Weights of a small GPT-style language model, trained from scratch on English Wikipedia: 5.86M parameters, no biases in attention or MLP.
Each number is 128 + 24 x the weight over its row's rms, rounded and kept within 0 to 255. Layers, rows and columns count from 0. The size above them is the row's rms in percent of the matrix's.

# layer 6 attention query, 96x128, rms 0.214, rows 28-31,59-63,91-95, columns 0-127
size [103  90 103  94 108  86 109 114 112  88  97  99  90  84]
[[183 105 136 101 148 112 189 119 120 149 135 191 142 111  85 175 122  89 161 140 161 129 128 143  89 140 147  90 128 114 119 139 133 141 132 126 115 103 167 123  96 137 129 140 125 126 154 141  95 112 133 130 111  93 133 156 127 103 128 149 111 152 126 123 170 141 129  99 118  89 128 108 121 145  75 132 174 121 147 129 120 133 111 160 110 165 113 129 122 122 149 130 152 106 136 154  97 120 150 144 132 129 159  97 142 181 157 119 123 112 129 146 135 127 158  78 207 134 132 135 113 107 105 131 129 166 114 148]
 [138 139 108 135 146 127 117 162 101 152 121 174 131 159  86 115 149 204 157 125 159 127 125 117 123 120 133 139 117 122 120 103 155 132 122 194  81 115 141 137 136 156 114 136 165 151 130 101  87 149 122 116 111 136 159 136 160 139 133 152 117  96 118 118 113 143 103 139 130 151 109 144  79 134 105 171 111 137 121 151 104 124 150 136 110 137 157 109 116 113 143 131 129 133 107 104 137 114  90  94 139 100 118 134 149  48 172 143 120 125 148  89 106 134 135  84  99 145 153 168 144 111 108 148 147 143 174 117]
 [134 118 142 147 151  99 136 147 136 121 114  94 146 179 123 120 157 160 149 132 120  68 106 134 119 122 158 146 126 104 147 156 136 109 136 126 102 118 159 162  92 136 126 130 110 142 156  82 195 155 132  96 133 164 160 133 151 125 153 107 121 123  82 103 158 138 135 101  77 129  80 155 120 111 152 119  96 141 107 128 128 139 117 141 120 140 154  83 118 150 138 137 141 145 127 118 159 129 146  94 138 166 134 145 127 116 139 137  91  99 174 135 174 151 135 100 126 112 171 134 121 112 135 174  84 140 173 130]
 [138  63 108 156 103 130 188 108 155 155 156 162 148 168 111 125 154 128 127  99 123 126 112 102 143 130 152 132 110 119 149 191  63 136 156 119 129  88 119 155 120 142 107 111 132 150 152 134 142 175  98 129  78 131 139 145 119 120 182 134 111 131 145 105 111 121  86 131 181 160 128 136  86 112 144 113 105 125 157 121 141 124 111 137  98 147 114 120 102 123 136 109 127 133 113 136  93 129 115 116 133 130 160 126 135 157 113 161 154 129 121 148 142 127 148  92 118 108 117 123 102 168 144 151 138 134 185  94]
 [123 114 126 139 100 156 115 114 133 120 132 114 124 159 160  92 119 143 135 119 111 145  85 161 154 142 129 134 107 146 134 159 140  98 129 123 113 118  99 110 146 156 164 125 106  95 121 116 103 104 148 155 168 137  94 136 160 153 105 111 111 129 155 163 172 157 114 134 159 121 144 152 138 103 165 112 121 109 136 122 163 161 106 118 109 121 144  92 115 100 102  82 149  80 149 143 129 144 154 114  79 127 104  98 113 112 137 134 111 115 110 146 176  64 120 194  96 120  97 101 145  92 124 169 120 102 148 114]
 [121 105 137 146 147 128 131 161  76 111  98  73 121 134 106 171 171 148  89  96 167 196  96 161 125 151 152 130 109 150 100 126  92 117  96 145  93 118 100 118 116 167 132 138 103 135 129 112 134 127 123 151 165 104 134 111 129 136 110 101 130  81 163 160 130 106 149 155 145 136 135 116  98 148 104 155 120 136 146 122  82 149 118 126  91 148 156 154 170 122 160 115 122 127 119 115 124 108 113 121 161 143 130 125 157 149 125 102 134 142 141 119 128 168 131 116  73 152 128 155 133 105 113 126 137 103 164  81]
 [104 103 125 101 116 121  78 169 112  76 148 135  78 101 141 123 132 171 160 165 162 143 117 106 145 129 103 108 117 138 155 120 121 139 137 166 113 113 128 113 116 135 146 112 165 108 124 116 110 113 143 147 133 139 131 122 130 149 129 119 117 119 119 133  71 180 138 171 134 139 115 144  64 114 120 113 172 143 167 153 113 114 173 117 113 168 157 128 134  74 158 103 164 135 114 108 121 108 163 158 139  89 127  64 125 115 120 157 136 121 118 116 108 150 130 166  98 129 106 122 159 130 140 137 111 134 106 124]
 [113 141 138 150  83 141 112 119 131 162 143 147 128  87 115 131 135 108 104 109 121 143  91 138 159 128 116 143 127 141 131 125 131 153 119 117 152 164 144 115 180  82 151 148 142 110 176 126 143 128 146 134 123 120 126 148 117 115 144 125 119 108 134 137  83 142 122 112 174  97 168 129 125 129 148 101 150 101 148 162 110 140 135 118 118 164 135 141 109 119 160 115 167 134  75 152  73 203  69 182  79 125 146 154 171 154 121 123 124 113 162 111 117 103 160 157 140 129 139 119 144 121 157 122 119 144 160 120]
 [129 178 165 100 184 126 136 183 124 129 172 165 119 153 116 148 121 100 155 112 137  93 173 127 127 160 186 144 132 123 140 136 162 120 160 138 105 112 119 120 105 139 129 163 136 160 108 158 124 136  98 113 123 164 115 114 144 133 114 137 124  89 136 142 119 131 134 118 116 114 184 122 138 135 152 144 117 112 156 117 178  96 128  97 138 133 102  79 105 142 110 106 147 133 185  91 141 113 165 124 129 141 141 112 115  94 103 122 184 108 141 165 111 129 160 121 118 144 147  93 111 140 141 123 125 130 168 109]
 [104 112 132 112 138 159 151 111 173  92 166 139  73 106 105 159 147 137 107 171 141  92  76 149 151 147 162 180 159 136 136 163 122 140 125 132 138 149 131 131  96 156 132 138 128 130 146 129 124 129 147 119 134 104 150  96 155 111 126 121 105 138  91 117 132 145 106 105 145 130 162 150 128 102 109  85 104 106  87 121 126 133 134 117 143 124 136  90 134 106 138 141 116 145 145 125  88 146 137 101 135 131 128 139 102 158 167 108 111 105 117  90 171 157 134 100 155  93 164 143 108 117 182 105 191 160 131 140]
 [139 168  99 108 136 119 152 125 166 107 149 169 141  98 142 186 142 114 136 125 151 123 102 115 146 116 106 120 138 155 109 101 152 141 120 142 135 137 154 111 132 135 176 119 115 160 110 167 120 112 158 125 156 138 105 122 101 160 146 151  87 176 115 130 146 170 136 113 108  97 145 115 143 138 112 121 157 118 156 153 139 124 122 130 179 148 140 152 119 138 132 141  94 122  93 130 117 121 129 128 135 133 133 119 142 205 126  99 123 118 195 149 138  67 112 131 185 153 147 155 127  81 110 148 101 120 133 154]
 [104 139 162 156 124 119 112 131 150 111 115 106 132 132 149 140 144 131 176 137 119  85 135 116 140  82 109 156 135 149 127 115 105 101 125 147 149 100 118 138 142 131 158 146 142 144 131 124 116 142 143  76 110 168 127 142 141 108 160 152 138  92 132 122 106 150 188 140 121 127 156 128 174 142  75 142 102 132 143 123 101 142 167 161  91  70 127 181 137 104 145  79 134 162 164 122 140 143  88 154 163 107 136 139 119  80 121 126 138 116 131 119 144 132 127 138 122  89 156 129 155 137 144 125 153  76  91  94]
 [114 120 141 160 130 127  70 104 105 139 121 131 154 153 117 149 140 127 124 137 123 128 124 170 137 130 159 110 140 118 128 139 128 153 185 130 128 119 129 174  87 146 150 102  98 112 146 141 123 146 142  87  61 162 107 104 125  91 135 117 121 163 121  98  98 106 110 107 175 146 121 154 134 115 131  96 137 143 127 140 115 112 110 118 135 154 125 124 114 170 122 131 126 124 154 162 138 121  96  99 121 147 130  92 127 130 186 165  99 149 169 144 185  86 125  93 100 118 128 128 128 104 125 104 103 131 172 188]
 [191 136 116 131 162  49 144 132 139 142 133 120 157 150  97 178 116 109 124 120 107 110 108 113  98 151 163 149 116 117 126 123 137 136 117 113 122 135 103 121 115 106  91 142 144 167 120 211 110 123 144 105 141 143 151  82  94 124 129 126 114 147 131 138 141 124  68 132  92 135 120 154 122 119 135 148  82 124 108 141 115 110 127 182 114 170 123 105 128 112 127 124 134 123 121 138 106 126 154 168 111 102 153 119 114 151 139 138 175 108 129 141 101 115  97 117 150 141  73 120 117 117 102 138 131 151 140  85]]
# layer 6 attention key, 32x128, rms 0.2, rows 27-31, columns 0-127
size [113  95  98 101  92]
[[147 126 157 121 135  81 141 139 133 103 102 179 107 147 145 123 175 107 104  63 176 177 148 112 106 127 113 101 113 141 134 160 124  84 147 175 121 138 123 139 196 173 113 134  81 135 123 115 111 113 124 156 105 153 109 103 112 156 135 117 136 131 123 160 101 138 115  92 131 154 123 106 133 138  69 179 113 132 119 107 109 120 121 153 110 127  90 164 135 150 142 128 105 115 108 154 139 154 104  94 142 144 141  97 138 121 116 125 129  98 146  97 136 104 116 135 135 128 122 147 143 155 105 129 165 100 146 147]
 [104 137 107 124 125 120  57 129  44 117  86 141 134 167  99 146 116 142 105 120 130 165 163 120 105 119 130 149 114 144 129 142  92 115 129 136 101 118  85 114 127  70 113 118 113 163 139 137 148 148 126 109 133 145 123 144 138 124 119 100 160 113 104 124 128  78 146 144 118 181 115 115 104 122 200 128 110 118 116 108 112 100 123 101 120 106 122 118 150 128 141 131 141 139 154 115 109 132 130 106  99 118 125 150 144 103 105 132 173 115 119 104  84 187 109 121  94 139 120 100 104 174 130 152 144 101 128 128]
 [163 158 128  91 150 138 154 176 131 104 131 112 146 126 102  90 101 100 140  87 112  91 152 136  77 120  63 110 144 135 163 171  93 162 128 105 110 125 149 132 123 113 138 163 134 109 103 135 147 116 104 131 139 143 110 100 133 161  98 116 120 127 128 151 127  93 119  90 107 116 149 117 131 117 157 142 146 151  93 135 174 105  96 146 112 105 127  84 114 127 117 185 151 115  73 157 151 151 153 127 102 114 164 131 113 143 143 155 122 134 113  97 130 137  95 157 138 157 153 127 135 103 148 144  91 152 133 119]
 [119 111  85  89 120 130 128 112 162 157 113 105 116  90 103 119 131 126  69  93 182 176 165 101 123 113 138 127 146 137 139 130 119 101 108 135 141 159  67  92 107 133 126 158 129 128  97 107  69 118 178 147 139 129 141 128  87 124 110  95 152 144 166 126 133 125 132 139 128 130  93 114 119 105 115 166 112 114 129 173 147 137 160 118 137 125 107  81 168  92 127 159 138 175 114 109 113 141 129 109 134 114 100 129 109  95 115 107 127 130 105 117 121 111 167 138 159 135 137 122 149 120 126 101 148 139 102  83]
 [140 127 139 127 156 143 155 164 120  86 124 145 102  82 186 135 129 130 113 118 129 162 128 135 143 125 153 138 133 125 163 139 112 144 125 102 153 177 138 110 116  76 158 136 136  96 129 117 131 163 118 120 143 127  96 148 110 104 117 114  65 104 166 137 181 153 134 126 107 128 108 157 168 161 147 111 124 170 151 121 162 116  95 104 119 124 113 164  93 160 108 100 140 140 136 131 143  95 116 129 147  81 144 132 120 101  94 110 113  94 144 148 111  90 122 118  87 147 126 129 143  98 163 149 164 165 123 165]]
# layer 6 attention value, 32x128, rms 0.22, rows 0-1, columns 0-127
size [ 99 102]
[[101 105 144 154 141 113 146  85 153 129 120 113 135 135  65 132 122 178  98 139 129 114  90  92 148 123 124 164  95  93 109  93 123 117  93 143 161 158 147 131 166  78 128 121 166  98 133 117  99  99 178 102 113  93 130 130 146 115 153 124 123 153 114 144 112 135 103 154 129 125  72 128 155 132 156 109  64 151 144 165 122 129  92 129 155 140 116 126 128 134 173 165 140 133 136 102 120 137 123 113 109 142 137 123 114 133 123 135 103 131 173 119 104 132 157 104 116 131 155  94 166 116 144 104 163 146 161 138]
 [140  81 143 123 126 105 159 142 179 152 145 133 119 123 127  71 105  98 123 149 151 123 139 158 115 126 119 114 140 133 151  92 107 155 129 138 132 146 112 131 148  98  84 126 124 187 121  93 165 151 170 109 130  72 139 157 112 187 112 127  98 151  72 139 123 141 105 113 113 113 113 116 144 177 141 153  97  88 134  73 160 150 104 115 158 107 130 108 134 123 119 136  91 137 102 139 111 116 149 121 145 147 122 146 102 145 141 132 137 149 129 110 114 123 124  98  95 137 166 150 114  98 157 103  99 133 126  97]]
# layer 6 attention output (transposed), 96x128, rms 1.32, rows 0-1,32,64, columns 0-127
size [103  81  87  95]
[[141 134 101 123 123  90 154 137 121 109 178 157 117 191 128 110 123 150 161 121 124 114 121 105  81 125 134 102 126 128 119  98 184 113 134  91 120 122 140 127 147 136 138 105 130 115 123 141 153 148 152 127 117  85 105 128 109 129 146 141  67 120  71  76  71 139 125 149 166 116 153 138 126 133  93 158  73 120 120 104 151 152 133 115  99 114 128 172 139 146  95 123 118 140 151 154 116 110 130 131 153  98 143 113 129 127 139 140 120 104 136 129 112 135  77  88 153 147 144 134 142 141  79 108 134 174 152 148]
 [100 131  65 116 200 133 148  76 136  76 197 123 157 129 124 116 117  97 137 130 142 161 123 132  98 128 138 126 138 133 141  87 136 153 122 132 162 147 130 149 120 131 126 130 111 116 101 146 142 104 104 116 104  91 123 129 144 132 122 153 170 110 100 119 155 146 112 104 160  79 131 148 130 102 103 150 109 111 148 155 115 127 145 141 138 137 125 157  82 120 162 150 126 141 127 111 147  79 115 135 143 119 170 121 173 153 170  94 104 133 132 119 128 127 116 118 129 112  83 153 134 109 187 115 106 143 117 142]
 [131 124 131  95 131 183 148 131 140 127 156 117 151 151 104 192 136 150  78 106 136 118  79 135 182 135 167 128 156 147 116 126  83 158 117  72 119  93 136 136 146 108 130 133 148 103 108 151 123 156 137 126 130 132  92 158 136 139 128 139 121 151  92 113 175 128 155 137 136 172 179 101 147 106 117 127 132 126 141 110 155 166 124 171  93  97  78 148 116 105  87 121 112 140 114  98 124 147 117 118 115 143 140 149 126 145 168 102 106 174 138 150 136 121 137  94 141 118 121 131 127 124  89 139 160 124 117 121]
 [116 148 122 110 146  82 157 112 147 141 111 110 138 136 160 112 143 159 155 110 166 125 164  91 164 127 152 129 152 103 145 155 141 113 163 169 121  95 105 155 136 102 110 157 124 119 176  81 147 101 144 152 113 154 109 149 107 122 148 144  82 141 131 170 125  92 120 108 161 109 112  81 121 125 145 157 145 130 102 119 121 163 141 119 180 149 118 192 128 130 147  92  84 105 159 123 108 119 127  82 108 118  96 118 114 116 141 134 128 109 108 112 139 131 139 155 111 151  88 114 137  96 129 148 175 128 136 131]]